python train.py --d_model=384 --vocab_size=3865 --activation="squared_relu" --positions="rope" --optimizer="muon_variant" --lr=0.00123 --beta1=0.95 --decay_shape="linear"
Each number is 128 + 32 x the weight over its row's rms, rounded and kept within 0 to 255. Layers, rows and columns count from 0. The size above them is the row's rms in percent of the matrix's.

# layer 2 MLP down (transposed), 1536x384, rms 0.0748, rows 454-489, columns 288-383
size [109  99 109 105  99 101  97 104 105  96 101 105  94 101  79 103  86  97 104 105 102  99  93 107  99  98 102  99 102 102 100  88 105 105 101  99]
[[125 116 131 213 129  94 128 118 109  99 126 138 153 192 133  61  91 205 178 113 103  78 161 103 149  92  78 107 167 139 160 165 112 135 151 114 124 118 105  82 126 140 120 113 177 129 173 147 190 123 141 119 158 170 112  88 148 141  42 115 144  71 152 106  92 130 105 109 104 124 197 155 153 200 100  93 128  98  98 151  77 125  50 103  96 137 153 161 103 160 151  72 149 164  67 118]
 [143 130  79 107 140 125  78  96 149 156  84  94 163 172 119 105 111 175 123 180  77 151 113 116  96  55 116 147  96 143  25 139 163 115 103 107 108 143  68 100 154  82 113 152  96 129 159 141 151 141 138 114 190 160 133 153 109 126 113 124 150  75 182 154 172 119 156 113 150 163 114  80  54  87 122  99 113 155 192 164 127 174 106  94 139 155 121  87 213 151 124 139 113 102 119 105]
 [104 167 178 130  97 174 169  92  87  78  77 137  97 147 130  91 152  95 107 141 147 121 136 194 126 118 138 153 105  60  92  88 122 137 116  71  80 184 178 174  67 120 115 169 105 148  83 137 102 142 112 154 136 128 106 109 111  52 109  94 135 140 155 131 101 102 128  96 122 131 118 115  90  87 126 129 168 145 156 175 134 142 190 153 128 174 107 130 130 124 143 104 112  91 191 135]
 [ 87 172 170 189  66 135 127 151 170 112  82 196  74 107 100 156 142  82 156 105 111 176  95 146 169 122 119 130  86 129 129 161 102  92 104 103 154 112 104 104 152 106 120 176 147 112 105 110 127  94 115  59 150 127 181 146  72 124  84 181  49  57  82 179 127 152 115 105 143  78 144 175 131  96  99 153 136 154  88 187 117 127  84 102 136 128  88 182 149 175 137  60 163 150 157 102]
 [ 54  87  98 152  88 115 150 111 114  68  85 103  87 143 110 159 112 128 135 123 152 156  93 147 156 124 139 128 172 118 196 136 100  95 135 110 108 139 107 159 100 107 182  64  73 107 124 124  74  89 161 113 124  96 110 145 106 154 169 182 162 159 136 146  48  74  42 174 121  96  96 145  94 161 173 134  91  92 142 139 116 162 145 111 111  95  89 102 135 154 178 139 105 183 113 188]
 [137 112 163 192 128 194 163 135 131 101 164 110 105 165 112 137  54  88  72 108  62 171 126  78 121 135 103 115 134 126 186 105 119 116 124 159  92 125  90  95 116 132  92 133 100 150 137  92 184 130  94 139 173 165  99 195  94 143 142 136 135 108  95 127 142 148 117  94  71 133 142 101 156 188 134  99 171 190 105 147 135 153 141  44 182 133 140 114 118 102 142 120 139 128  76  60]
 [182 124 106 192 141 147 128  89 128 132 136 118 181 132 136 108 156 172 137 100 172  59  68 130 175  52 125 166 104  73 166 145 132 132 181 100 159 147 183  90  99  88 123 175 124 157  89 164 111 136 113  98 154 132 137 154 164  97 103 182  78 132 119 118 159 123 141 150 147 163 126  39  86  90 125 118 120  88  88 108 156 161  77 107 169 167 129 105 119  90 134 160 138 117  93 134]
 [125 166 153 174 117 146 173 185 105 157 123 158 148 128  88 166 138 130 117 129 164 120 150 145 164 115 101 200  85  49  85 116 142  83 153 155  98 181 103 137  88 140 176 184 145  86 100 105 140 127 137 118  84 124 144  85 138 108 128 141 175 100 187 118  80 166 115 119 121  94 181 172 100 193 133 163  58 142 160 118 124 166 122 151 162 115 107 168 102 142 111  95 129 138 147 139]
 [131 161 134 142 131 188 136  71 143 159 193 105 113  66 138 117  77 128 141 138  57 155 166  76 145 160 135 139 137 118 132 126 143  94  76 124 129 143 113  61 129 123 154 121 140 146 123 107  98 144 172 118  87 102 155 185 185 130 130 125 123 131 130 179  96 113 177  61 146 138 128 137 128 103 128 117 132 131  91 174  63 110 127  96 159 126 100 127 121 123 166 108  95 122 182 135]
 [143 144 138 178 165 130 150 136 150 184 102  60 119 110 140 173 159  77 119  56 138 159 190 121  96 191 143  94  72 136 143 155 164  92 158 199 117 170 129 149 134  88  82 105 185 147 146  50 105 149 170 139 139  76 113  75 118 129 105  76 119 100  57  98  64 135 245 117 150 177 127 143 151 147 167  95 122 135 163 154  99  72 130 133  97  93 114 120 135 125 172 132  91  86 113  81]
 [120 135 104 150 169 151 108 120 122 146 132  94 165 165  65 102 119 137  93  96 158 136  73 163 155 117 107 170  80 112 114 122  95 108 144 127 152 137 177 132  86 165 140 158 148  98 125 145  70 113 105 134  89 157 131 137 144  72 151 167 145  70 187 159 189 137 114 147 149 161 133 113 173 135  79 151 103 144 111 173 106 110 116 113 124 146 142  90  73 153 176 125 145 110  71 128]
 [ 67 141 103  91 134 150 106 162 121  66 212 165 136 159 100 132 125 102 132 154 102 155  86 106  98 114 116 110  76 187 168 133  58 128  89 129 126 189 126 128  94 132 157 108 169 128 218 157 159 165  92 150 117 179 124  92 113 138 123 128  88 136 128  98 165 134  74 152 124 166  86 133  71 157  99 150 190  89 110 115 123 130 105  94 131  92  84 161 133 159 115 101 120 110 154 135]
 [114 182  96  84 157 135 160 103 140 208  89 148 112  70 135 172 100 105 148 152 101  98 110 142 124 153 163 116 116 157 155 134 120 111 144  97 139 136 117 149 153 147 149 122 142 126 128 110 101 191 127  87  91 156 127 155 153 142 149 124 214 208 111 135  97  94 117 190 159 111 107 187 208  92 117 194 109 130 185 100  96 168 181  88 154 116 148 138 106 124  93 108 118 186 167 141]
 [106 146 160 158 145 121 134  92 120  95  82 164 153 136 167 184 166 157 119  82 125  74 167  95  73 155 104 129 105  89 150 154 161 126 183 129  74 192 129 192  85 125  70  87 184 101 142 113 121 140 112 145 110 180 113 150 138 151 140 119 124 113 128 121 138 100 112  61 134 142 120 123 144 165 197 171 144 175  31 154 153 126 108 115 168 143 120  77 134 138  97 132 164 125 145 123]
 [138 142 129 158 125  86 137 142  83 105 172  43 156 139 123  95 124 124 117 174 139 130  91 115  94 135 122 111 149 138 165  93  88 131 165 114 169 128 105  87  91 139 106 143 121  77 160 123 131 134 194 146 119 131 118 128 148 162 151 166 186 149 140 202  95 137  90 126 121 118 146 122 174 131 140 133  88 152 174 127 146 116 170 108 107 143  51 155 124 109 112 179 110 135 121 116]
 [181 173 131  68 183 165 179 131 150 122  98 164 113  89 130  89 121 120 114 146 146 165 160 104  86 150 135 163 114 115 181 193 130 161 132  77  73  85  53 145 106 137 147 120 229  73 117 115 101 101 133 132 113 143 192  89  99 165  95 129 151 113 182  83  87 136  94 134 176  73 129 103 140 115 154 151 155 107 163 136 159 106 124 132 141 172 145 145 134 135 107 129  71  90 107 117]
 [120 172 112 154 177 152 147 148 146 107 159 134  92 114 117 180 125 108 159 160 116  99 150 193 189 158 103 102 166 156 130 100  81  79 159 142 116 130 121 184  74 140 134  94 146 110 165 127 114 119 121  71 114 170 125 170  83 141 124 113 159 173 145 124 134  82 120 138 144 138  95 122 200  99 204 168 114 135  97 105 105 162 132 100 112 150  69 122 147 116  95 114  85  89 194 146]
 [163  98 164 138 145 148 171 199 103 112 123 141 107 117 118  86  99 107 120  71 122 163 116  88 104 178 126  98 105 108 147 158 173 160 134 130 122 195  76  82 145  92 132 116 160 116  85 140 119  89 168 129 113 118 163  66 112 162  81 154 190 156 142 141 109 126 124 100 122 149 131 127  95 172 170 138 169 156 145 146  69 138 163 119  85 135 106 131 156  88 111 186  71 157 167 126]
 [106 113 121  92 160 119  79 168  88 179  78 167 113 173 157 150 126 162 114 110 105 163  98 118 139 202  64 134 109 110 200 135 124 155 138 124 148 146 145 123 162 138 156 117 126  85 176 105 130 144 176 102 111 147 142 142  67 137 171 151 144 117 116  77 124  67  84 129  70 179 125 165 115 149 151 172 104 116 124 117 136  98 155 131 150 137 132 148 127 132 131 148 179 125  89 105]
 [118 108 108 155 153 112 122 101  58 142 158 127 138 136 117 134 167 114 172 122 145 144  74 118 150 122 151 168  75 157 152 149 157 118 118 121 142 116 118 131 138  89 147 103 114 159 149 172 112 133 147 135 131 130 131 123  72 114 116  79  88  42 170 164 103  82 143 102  55 141 151  97 129 177 160  88 150 124 164 168 147 120 131  91 165  76 163  64 144 142 162 141 158  90 120 180]
 [137 140 145 111 136 152 109 120 162 113 147 127  48 132 137 117 130 130 128 161 110 180 140 168 118  95 117 114 104 138 131 105 108 132 157 180 213  89 174 104 135 144  76 188 142 163  98 119 153 140 109  72 186  97 206 176 147 134 162 119 119 137 102 168 119  77 108  63 152 158  29 132 169 126 109 139 105 143 122 149 129 145 149  64 166  87 177 167 114 127 119 138 115 142  92 132]
 [ 98 107 101 141 134  98 146  93  83 115 152  86 168  51  99 182 101 129 129 126 104 110 150 133 129  97 125 133 129 126 149 146  97 148 132 117 155  84 156 153  77 145  74 126 124 140 170 186 120  87 192 162  87 108 109 174 145 123 148 147 152 107 172 152 150 117 116 103 133 147 191 126 164 125  91 105 156 123 168 126 122 164 100 105 114 126 171 175 146 178 132  95 158  62  84 147]
 [114 131 159 167 130 176  88 112 126 119 137 124 173 140  95 126 143 108 146 130 156 138 104 111 154 118 100  87 140 177 177 166 139  74 115 140 127 161 109 141 171  68  88 146  96 102  95 155 166 165 145 109 130 125 110 152 153 134 150  97 166 127 186 175  97 158 168 114 103 138 123 114  85 178 143 109 128 111 112 215 107 139 166 137  95 127  86 134 173 138 156 134 185 165 255 121]
 [101 150 152 118 107  99  88 143  86 117  63 108  94 134  74 105 133 119 175 148 151 133 144 180 132 121 107 133 132  69 164 103 142 129 193 153 132 158  96 103  97 142 133  87 120 151 165 175 104 139 121 144 150 134  61 119  98 194 119  90 164 105 148 118 146  92 123  83 139 126 132  83  81 118 169  90 136 101 151 123 156 161 167  71 100 139 134  82 170 138 188 178  78 141 124 153]
 [149 197  91 133 181 130 139 110 158  98 103  66 169 144 120 119 133 142  48 167 122 176 158  84 122 163 102  76 178 111 159 149 148 102 116 118 132 160 136 172 106  93 121 117 163 129 204 127 136 104 173  95 128  81  58 124  81 139 161  43 151 147 120 100 140 109 170  66  86 116 123 117 126  86 124 136  95 108 138 115 116 157 131 112 178  64 130 109 141  95 153 108 128 108 106 105]
 [155 123 158 179 108 127  92 134 112 121  96 112  96 149 137 135 113 154 105 142 110 177 132  58 136 134 100  64 115  93  99 128 114 135 134  83  97  73 105 159  60  78 139 183  78 118 142 134 123 125 156 144 115  70  90 153  90  79 138 134 138 144 105 187 130  93  85 136 132 124  80 172 140 122 167 119 145 142 162 142 136 126 126 109 135  99 115 107 148 121 157 158 139 145  89  94]
 [103 175 137 133 103 110 131  84 141 145 114  92  77 161 150 180 167 145 196 145 156 115 165 112  59 136 166  96 109 136 109 128 193 147 120 150 141 113 193  77 125 154 103 104  79  64 129 127 160  71 140 162 149 122 135 174 126 147 127 122 116 155 166 135 149 145 184 140 127 106 132 178 171 121 146 138 149 128 111  85 124 129 101 103 122 119 124 158 160  95 144 158  99  65 159 143]
 [148 114  92 181 105 127  97 158 117  61 155  79 161  67 132 110 121 192 156 132 148 147 141 119 178 195 160  63 120 121 108  88 165 148  98 160 143 127 168 105 111 185 137 175  97 137 120 129 127 113 142 170  85 147 154 128  69 158 141 139 138 144 161 122 124  93 158 173  71 114 151 131 146 115 138 182 140 159  74 121 129 128 170  98 131 155 217 179 101 115 137 142  76 118 115  76]
 [ 75 142  99  99 110 119 156 138 111 135 161 114  83 148 112  42 100  99 157 150 149 112 147 131 183 145 117 126 108 137 163 101 126 171 130 158 130 100 142 121  97 119 132 142 148 160 119 158 150 101 116 155 107 163 127  31 108 102 162 110 170 140 163 124 130 115 171 154 155 109 111 103 247 178 136 126 189 179 124 158 146 235 131 161 103 141 142  67 138  67 164 128 151 166 165  63]
 [174 154 167 114 160 101 147  87 113 174 183 124  47  95 100 102  97 157 159 146 120 138 135 135 126  91  77 145 157 127 112 163 126  76  94 118  59  89 122 103  74 157 101 110 101 147 147 117 129 134 147 117 103 162 128 134 168 130  79 142 127  67  73 140 182 131 176 133 126 134 161 107 112 132 128 111 102  73 131 146 105 163 136 204 146  73 110 105 132 158 143 145 115  97  67 103]
 [ 95 128  99 115 110 132 107 135 127  85 152  86 153 111 140 188 162 162 133  98 135 171 175 165  99 162 164 191  77 170 125  58 165 128 116  78 168 143 129  34 139 134 144 227 183 130 183 117 163 118 191 114 121  99 191 150  79 174  75 143 139 114 101 163 134  85 187  95  96 167 132  85 143 134 129 177 139  65 138 160 106 174 115 167 100 130 162  90 139  78 125 112 101 162  85 137]
 [162 172  83  73 111 127  94 118 157 120 105 129 204  86  84 166  72  91 114 135 149  97 142  87 173 158  60 130  82 137  70 108  76  71 143  98 106  94 150 117 130 131 105 108 145 130 123 139  35 113 156 131 160 177  73 157 149 145 116  75 131 174 149 116 109  86 147 106  82 188 116  99 199 153 151 204 134 136 113 102 106  92 168 131 120 103  99  79 108 163  72  91 147 208 164 105]
 [137 152 149 124 137 159 148 113 127 107 162 131 136 142 144 157 115 153 131 173 158 106 138  85 127 186  81 123 124 148 134 105 138 138 131  93 163 106 107 107 139 148 158 105 159  97 186 151 116 122 112 110 112  90  91 136  82 150 102  77  68  93 151 120 113 158 159 140 112 141 127 133 119 100 115 148 111 147  92 113 116 158 190 153 149 141 122 107 115 141 217 114 122  90  50 102]
 [178  31 121 118  93 157 137 137 127 119 200 145 139 147  76 125 150 150  93 105 107 149  92 141 125 155 160 168 128 168  99 158 115 141 123 162 127 133 129  94 126  88  56  50 172 141 130 165 145 145 142 125 119  77 118 177 131 138 198 157 158  99  91 185 122 166 168 158 105 114 161 132 155  91 191 115 113 118  85 142 177 111 122 204  76 163 200 143  97 188  89  95 122 109 150 156]
 [111 106 129  87 120 138 134 147 130 125 137 108 182 115 151 137  73 115 129 156  68  96 123 168 157 136 111 139  84 102 132 120  93  80 122 100 153 114  71  93 158 100 121 113 128  95 172  75 120 105 179 160 150 125  85  56  63 169  97 121 166  98 191 188  57 162 110 134 153 110 138  72 146 140 115 166 104 196 161 100 183 121 110  81  98 100 196 139  98  96 152  55 154 140  76  93]
 [115 103 128 130 123 108 138 140 173 103 191 104 175 100 125 148 156  71 181 149 146 130 136 142 161 106  57 122 102  86 178 127 155 127 119 111 150 146 147 133  86 164 180 133 160  97 136 104 142  84 175 107  88 155 111 114 149  93  95 199 128 130 142 133 161  79  98 187 115 186 134 157 134 140 139 145 115 139 133 142 138 104 183 164 105  87 129  96 167 122 109 132 102 158 179 126]]
# layer 2 MLP up, 1536x384, rms 0.0793, rows 455-490, columns 288-383
size [ 99 110  97 105 102  96 106 103 103 104 106  91  93  85 104  84  98 102 107 102 103 101 108 100  98  97 100 100 101 103  90 103 102  93 100 103]
[[147 131 145  90 112 132  97 169 122 106 105  85 144 181 111 115  92 172 142 128  91 110 101 182 126 121  81 120  88 162 123 138 168 172 143 129  74 143  77 130  80 134 131 130 110 142 161 162 164 165 100 181 142 150 181 107 191 154  94 182 181  80 165 109 150 159 135  91 154 164 119  59  99  99 101  88 132 142 143 148 179 157 122 114 126  99 148 126 120 106 142 141 165 109 112  93]
 [120 155 145 143  93  86 156 122 182 109 161 141  86 149 124 135 108 169 125 124  76 107 113 123 108 133 193 134 171 103 114  77 117 164 145 127 119 122 116 191  49 121 122  74 108  52 144  94 143  91 116  97  78 123  89 133 140 160 126 154  87  74 111 142 143 136 143  82 196 145 112 112  93  63 194 177 118  57 142  95 166 199  86 118 235 162 152 120  91 122 145 126 167 175 153 141]
 [104  69 127  50 126 121 148 152  89 134  93  55 113 149 129 115 142 178 108 125 157 130 139  97 170 138 135 122 145  44  71 146 142 128  81 104 162 144  94 158  92 102 130 116 104 114 113 103 152 140  85 165 177 128 125 153 139 172 133 124 104 185 149 114 167 162 156 112 129 151 173 135 108 140 171 136 126 164 168  81 148 144 115 131 158 100 174 130  97  91 121 165  75 146 137 147]
 [ 79  75 139 161  63 114 115 153  90  77 125 123  75 143 116 147 139 172 133 132 171 156 100 149 127 187 174 104 144 121 185 129 145 107 129 136 154 101 114 172 122 138 159  85 133 178  98 107 105 126 116 106 137  87 126 124 111 137 144 118 124 153 141 187 100  72 107 176 165 131 131 129 126 131 166 123  90 169  97 161 142 166 146 175 107 183 108 139 149 107 159 137 188 180 146 165]
 [152 106 167 164 106 151 155 140 135 148 175 133 102 139 115 154  70 122 153 173  87  89 202 109 142  90 105 128 109 183 126  99 110 145 126 109 103 119  87 110 101 113 134 138 165 144  90  83 140 175 151 134  58 142 167 186 121 137 138 157  89 113 100 186 126  81 125 141 124 170 186 115 121 123 188  81 114 161 152 116  95 130 132 135 123 137 148  79 102 156 110 154 178  66 113 120]
 [165 160 138 197 130 158 126 127  79 143 191 139 123  91 146  98 183 140 118  77 145 109 121 182 121 139 160 181 117  97 121 134 141 130 177 136 144 101 141 149  90  85 125 117  98 183 170 125 181 150 118 107  86 125 168 142 138 129 135 147  94 118 125  74 144 110 154 143 111 190 180 120  97 154 119 199 166 132 108  72 160 191  70  82 122 108 121  91 101 111 106 136 116 172 154 123]
 [158  72 132 130  46 165 197 167  76  87 149  81 187 115 170 143 112 120 160 107 104  96 187 144  96 118 181 179 109 134  87 149  83 141 120 177 113 143 110 168 104 131 117 160 110 124 139  81 142 129 134 130 160 159  92 156 132 133  96 130 124 141 160 102  87 127 207  69  92 124 170 153  74 186 149 130 139 130  98 124  95 174 113 136 153 136 144 129 141 101  99 101  37  77 132 149]
 [115 189 178 136 124 151 116 108 124 128 135 150  51  99  96 141  78 147 111 118 182  51 170  72 147 138 124 127 136  85 122 101 145  91  93 151  69 104 121  95 120 135 151 120 196 129 119 132  94 166 170 162 130 136 178 155 204  89 155 141 126 131 101 184 143 124 170  96 137  86 123  82 119 104 113 124 133 161 152  83 115  98  92 114 168 138 121 115 153 131 106  96  91 103 179 109]
 [102 152  99 114 149 124 166 128  67 197 149 172 163 166 137 105 118  80 171 109 139 110 136  95  74 204 134 178  70 111 166 123 136 161 116  87 108 113  96 166 118  38 152 118 139 124 160  83  80 168 138  81 125 143 160 140 145 153 131 133 142 138 114 122 111 149 142 139 130 105 123 112 104 157  75 159 150 102 117 179 141  58 161 124 150 155 132  90  66 187 127 167  98 131 112  88]
 [128 103 128 118 125  99 115 116 172 146 142 100 122  74 104 164 112  86  63  86  87 150 135 145 165 144  88 147 112  65 114 103 123 104 110 166 151 155 139 123 114 196 181  99 129 147 196 155  83 138 118 151 134 163 135 141 101 145 160 160 156  96 133 157 151 104 123 146 114 161 118 160 153 167  85 161 132 150 166 177 109  97 129 139  99 171 157 136  75 191 195  93 101 113  96  99]
 [ 47  75 163 126 104 106  97 148  82 123 137 169 157  92  82 129  88 122  54 107 129 165 138  81 128  64  86 143 120 168 181 126 118 150 128 142 102 118  93  64 135 120 145 119  86 137 166 162 115 120 113 147 117 140 130 117 152 122 125 117 129 162  95 166  86 100  94 178 143  67 156  88 118  67 124 159 145  92 143  86  66 145 150 161 140 105 117 143 127 133 124 157 162  60 114  81]
 [137 121 128 150 117  84 196 127 145 137 121 137 142  96 123 103 131 122 124 135  98  98 108 143 163 174  66  65 108 171 139 122 126 184 199 143 132  96 132 106 159  96 123  73 214  79 100 100 173 176  80 134 124 140 108  96  99 121 122 121  90 151 147 165 105  82 144 148 138 100 163 177 144  72 108 105 170 110 152 141 119 125 189 124 140 116 146 108 105 107 145 122 202 138 102 102]
 [ 94  77 117 168 153 122 147 155 144  73 122 102 106 142 147 123 163 138 143 111 101  89 136 118 105  97 168 129  85 110  58 162 119 100 122 107 122 190 143 160 146  93 143 136 119 193 163 148 125 142 130  51 126 111 123  91  76 118  45  43 212 146 147 191 119  89 114 124 149 199 133 155 138 122 153 120 163  79  80 137 142  97 157 194 131 143 139  98 155 130  92 100 117 122 104 133]
 [150 121 128 115 193 185 107  75  64  69 150 151 120 143 185 129  97 157 170 159 107 157 141 147  97  87 151 116 189  61 126 127  80 102 150 126 119 116 127 140  93 161 138 114 126  98  73  60 101 121 114 158 114  43 117 125 145  89 146 118 112 172 165 119 139 123 175 112 148 138 173 145 161 130 123 125 143 101 157 141 119 142 163  70 140 111 142  85 108 159  77 124  66 130 114 146]
 [152 103 201  90 119 163 140 121 130 115 132  79 118  76  97  87 132 111 101 109 119  88  96 121 120  77 103 116 119 160 181 138 121 174  92 122  85 122 157 182  97 121 138 129 168 179 183 108 114 122 118 152  72 136 154 137 139 126  91 165 164 137 111  95 136 159 102 154 180 135 123 120  95 128  77 115 154 160 156 149 139 156 122 150 143 148 100 121 164 151 201 121 133 127 109 112]
 [112 101 196 143 214 166 149 159  97 112 129 147  97 121 119 105 113 121 185 113 115  88 123 140 128 146 106 138 138 143 114 156 105  77 146 145 111 100 218 151  91  97 139  91 164 119 149 167 113 134 131 136 139 144 147 168 125  89 132 147 126 137 117 123 126 130  91 141 149 134 115  85 146 102  95 166 165 118  74 162 149 112 118 169  90 173 162  93 184  72 127 108 103  89 139 113]
 [121 117 155 141 128 121 138 108 130 149 110 165  84 131 108 112  77 105 128  77 195 135  82  64 109 183 131 138 113  88 148 134 126  98  95 148 192 184 165 121 123 117 163 114 115 115  92  97 188  78 118 144 154 164 228 156 180 177 100 143 112 152  87 159 151 113  82 113  47 107 126 135  99 161 166 116 180 159 156 130  63 161  82 148 127  81 110 171 174 134 168 153 149  99 135 142]
 [146  90  88 100 169  74 133  95 162 138  92 172 109 106 106  96 141 101 158 105 120 142 158 136 131 127  95 140 190 159 135  37 109 130  75 209 130 176 117 182  87 110 142 150  99  96 133 119 134 127 110 144 124 136  98 143 145 139 163 136 120 105 146 146  77 114 138 132  90  97 125  92 153 134 168 126  83 169 139 161 105  97 131  79 105  97  99 124 142 102  72  81 141 116  47 137]
 [134 139 145 172 129  84  92 151 104 112 126 162 125 108 144 156  80 122 153 104 121 166 148 129 146 127 119 138 149 155 146 123 152 119 121 149 117  68 117  49 181 143 122 106 154 169 141 138 154 117 202 121 152 111 122 121  68  87 131 196  82 126 104 179 152 142 178 142  47 145 164 122 138 127 117 164 146 108 184 151 160 108 152 100 162 152   8 143 123 113  55 139 157 110 143 155]
 [122 132 138 113 125 175 120 142 128 125 108 154 117 142 102 155 159 114 131 139 128 178  80 202  91 159 142 136 100 149 139 107 174 175 160 159 127 107 137 137 113 134  96 134 153 154 100  75 157 196  79 119 160 161 155 118 145 128 159 142  98 117 107 140 111 111  89  83  82 131  53  97 180 192 146 134 123 127 137  83 129 172 102 107  94 138 177 122 136  96 121 141 154 137 110 169]
 [132 138 130 115 124 128 179  97 141  84 132 151  93  65 122 141 115 172  75 115 163 117 154 182 122 126 114 144 111 112 108 110  95 142 143 123 180  91 137 170 118 141 103 176 107 136 172 145 120 171 177 137  88 138 120 166 135  77  86 110 111  85 111 119 178 117 114 112 116 146 189 130 153 120 108 141 130 114 145 116 147 137  94 104 108 153 147 170 147 167  74 102 157  81 133 160]
 [181 124 136 129 138 112 109 176  97 143 174 143 208  80  71 137  94 154 169 117 118 102  74  76 106 121  84 102 106 200 140  68 132 116 114 208 121  98 128 165 120  78  82 104  86 140  96  82 139 148 128 134 107 150  91 126 135 130 154  84 135 152 145 112 115 193 190 119  79 157  83 105  97 115 124  93 109  76  92 129 118 139 112  90  99 107 143 155 100 177 101  88 153 146 170 107]
 [131 123 170 146  81 145 172 135 171 104 155 111  73 119 103 133 120 173 166 173 210 176 141 129 154 130 115 136  74 102 138  85 148  80 218 162  65 122 183 116 135 108 130 168 129 121 177 155 118 136 137 175 146  98  98 118 102  93  50  85 116  83 167 154 178 165 109 126  94 110  96 129 114 166 119 106 132  57 120  86 148 165 160 132 150 110 124  69 108 157 116 138 143  94  82 102]
 [154 161 112 122 153 139 147 104 146 139  94  93  71 138  94  86 119 178 146 115 141 137  97 104 125 110 109  97 138 122 140 140 142 170 164 146 107 132 174 182 126  82 158 188 146 105 178 146  87  69 123 198 117  94 119 167 108 164 178 108  99 133 147 111 152 148 160  68 149  83 122 107 155 101  49 134 185  97  95 121 124 133 117 150 183  92 148 121  94 127 162 107 162 117 109  99]
 [140  95  94 173 115  84 129 124 148  65 132 140 117 210 170 148 110  93 112 129 135 154  89  94 102 108 161  65 120  97 120 129  70 117 137 151 154 116  83 118  99  84 160 160 137 177 141 114  98 182 169 165 134  86  50 130 158  97 130 205 111 168  66 146  83 116  80 106 131 151 123 109 114 109  83 159 152  97 194 162 186 158  93 144 131 130 158 138 122  87 128 104 161 137 107  84]
 [111 183 155 101  72 148 175 112 117 116 108 116 157  97 154 134 148 110  99 153  74 134 106  87 123 117 122 121 110 169 153 132 136 127 105 178 143 103 146 153 119 198 106 131  84 140 126 144 156  57 108 152 131 118 115 181 135 153 148 133 144 132 133 142 103 149 189 110 104 116  73 103 156 147 169 174 158 193  91 101 101 130 110 106 112 115 158 179 103 131 167 129  57 112 184 143]
 [137 140 164 230 109 149 113 102 188 118 118 125 152 135 182 123  68 176  99 149 156  64 204 142 151 151  93  92 157 185  74 141 104  94 147 181 144 186 135 111 112 119  77 167 126  97 107 176  80 108 147 149 129 109 147  69 114 182  99  95  66 146  78  83 126  81 103 149  77 158 168  94 157 123 156 137 121  90  78 122 125  96 115 133  78 150 191 182  83  42 114 129 112 157 133  85]
 [134 160 111 125 134 100 137 151 102 105  88 142 116 158  83 131 138 169 152 140 159 142 131 116 144 158 117 114  91 139 176 199 157 150 140 158 165 165 121 133 117  21 112 101  63 155  62  65 157 107 168 126 127  98 103  90 128 173 178 134 153  87 115 133 104 135 153 171 125 144 150 124  97 161 122 159 146 101 158 104 120 157 108 111 122 164 149 128  70 110 142  62 158 122 140 116]
 [145 140 142 103 178 161 117 115 100 183 125 174  95 125  98  66  56 166 147 111 113 116 193 118 136  16  92 129 160 153 125 177 106 176 106  80 177 162 148  70 106  95 126 132 103  93 116 101 125 159  85  88 105  91 183 121 148 141  95  69 108 133 124 173 234 131 133 151  99 148 155 112 151  94 196 117  88 145 117 144 123 172 138 114 130 150 136 163 111  99 139 124 114 103  84 130]
 [131 114  75 123 124 128 143 111 141 128 124 176 107 108  91 189 103  94 209 152  99 116 141 137 100 145 163 147 119 137 125 101  97  90 153 199  60 120  94 129 139 126 160 189 129 143 141 199 113 153 103 172 141 104 139 143 102 158 170 152 106 126 149 156 172  97 164  89 136 114 121 150 111  66  57 118  83  69 174 141 128 122  93  73 120 129 182 108  76 152 123  99 135 142 158  96]
 [167 134 171  73 156  75  57 131 194 215 119 121 195  74 154 177 142 131 139 114 134 122 103 122 134 205 117 112 157 130 120  65 113 140 158  78  80 159 124 121  65  74 143 112  93 119 201 185  91 150  96 153 164 127 114 135 185  97  95 108 116 113 152 106 124 127 132  75 104 174 105 102 124 133 133 180  99 130 102 141  72 190 202 102  98 110 128  82 129 128 127  99  57 141  71 133]
 [146  66 140 103 119 113 121 158 155 105 104 184  96 150 154 151 143 154 113 156 126  88  93  86 159 137 104 108 148 110 123 138  95 148 103 173 155  88 119 144 113 174  95 100 149 107 183 152  57 100 149 166 150  76 110 141 141 176 112 138  52 136  85 107  86 150 156 143 109 168 126 141 112  60 129 181  76 124 144  78 123 152  89 148 187 124 138 135 107 134 137 153 166 133 122 156]
 [157 174 144 144 128 148 100 137 162 129 117  99 147 101 101 171 122 167 103 154 157 116 156  98  94 175 123 193 169 133 100  86 101 117 147  69  94 123  99 137 114 135  92 116 122 119 106  75 148 172 101 205 132 184 112 129 119 107 162 107 145 149 102  87 142 113 112 148 126 166 124 103  80 135 114 180 112 166 121 103  73 139 110 103 115 143 129 108 179 130  88 163 107 134  84 151]
 [ 97 103 159 106 117  67 128 120 139  85  91  96 167 148 165 124  90 114 160 156  64 123  72 167 102  70 176 102 140 128  69 146 118  96 123 154 107 156  87 144  97 105 136 118 137 160 209 143 145 163 119 109 153 139 119  77 117 155  49  77 165  80 137 140  55  94  89 170 183 117 165 126  61 177 158 166 115 155 141 130  88 120 109  99 130 155 210 162 126  97 152  98 140  85  59 124]
 [125 142 201 171 133 150 139 125 156  89 169 124 113 131 133 161 111 123 146 207 100 113 153 161 138 138  70 169 100 206 136 119 142 149 136 151 146 121 184 109  91 108 162 157 146  72 133 136  88 123 146 210 175  86 110 143 138  82 145 179 113 116 125  71  89  52  60 103 161 122 158 116  89 136 110  65 177 115 184 123 173 141 152 141 114 108 137 141 150 110  97 134  79 126 121 139]
 [137 134 154 166 186 154 142 139 124 138 135 130 148 199 137 139 169  54 126 136 147 208 133 109 162 160 128 156 201 142 139 149  98 142 119 106  73 113 166 110 103 115 140 169 145 140 139 108 162  91 140 130 111 109 122 118 168  90 115 189 120 147 142 119 133 103 150 104 137 168 158 142 159 194  83 128 125 130 109 134 120  98  96 140  90 145 110 123 147 173  91 133 157 172  98 116]]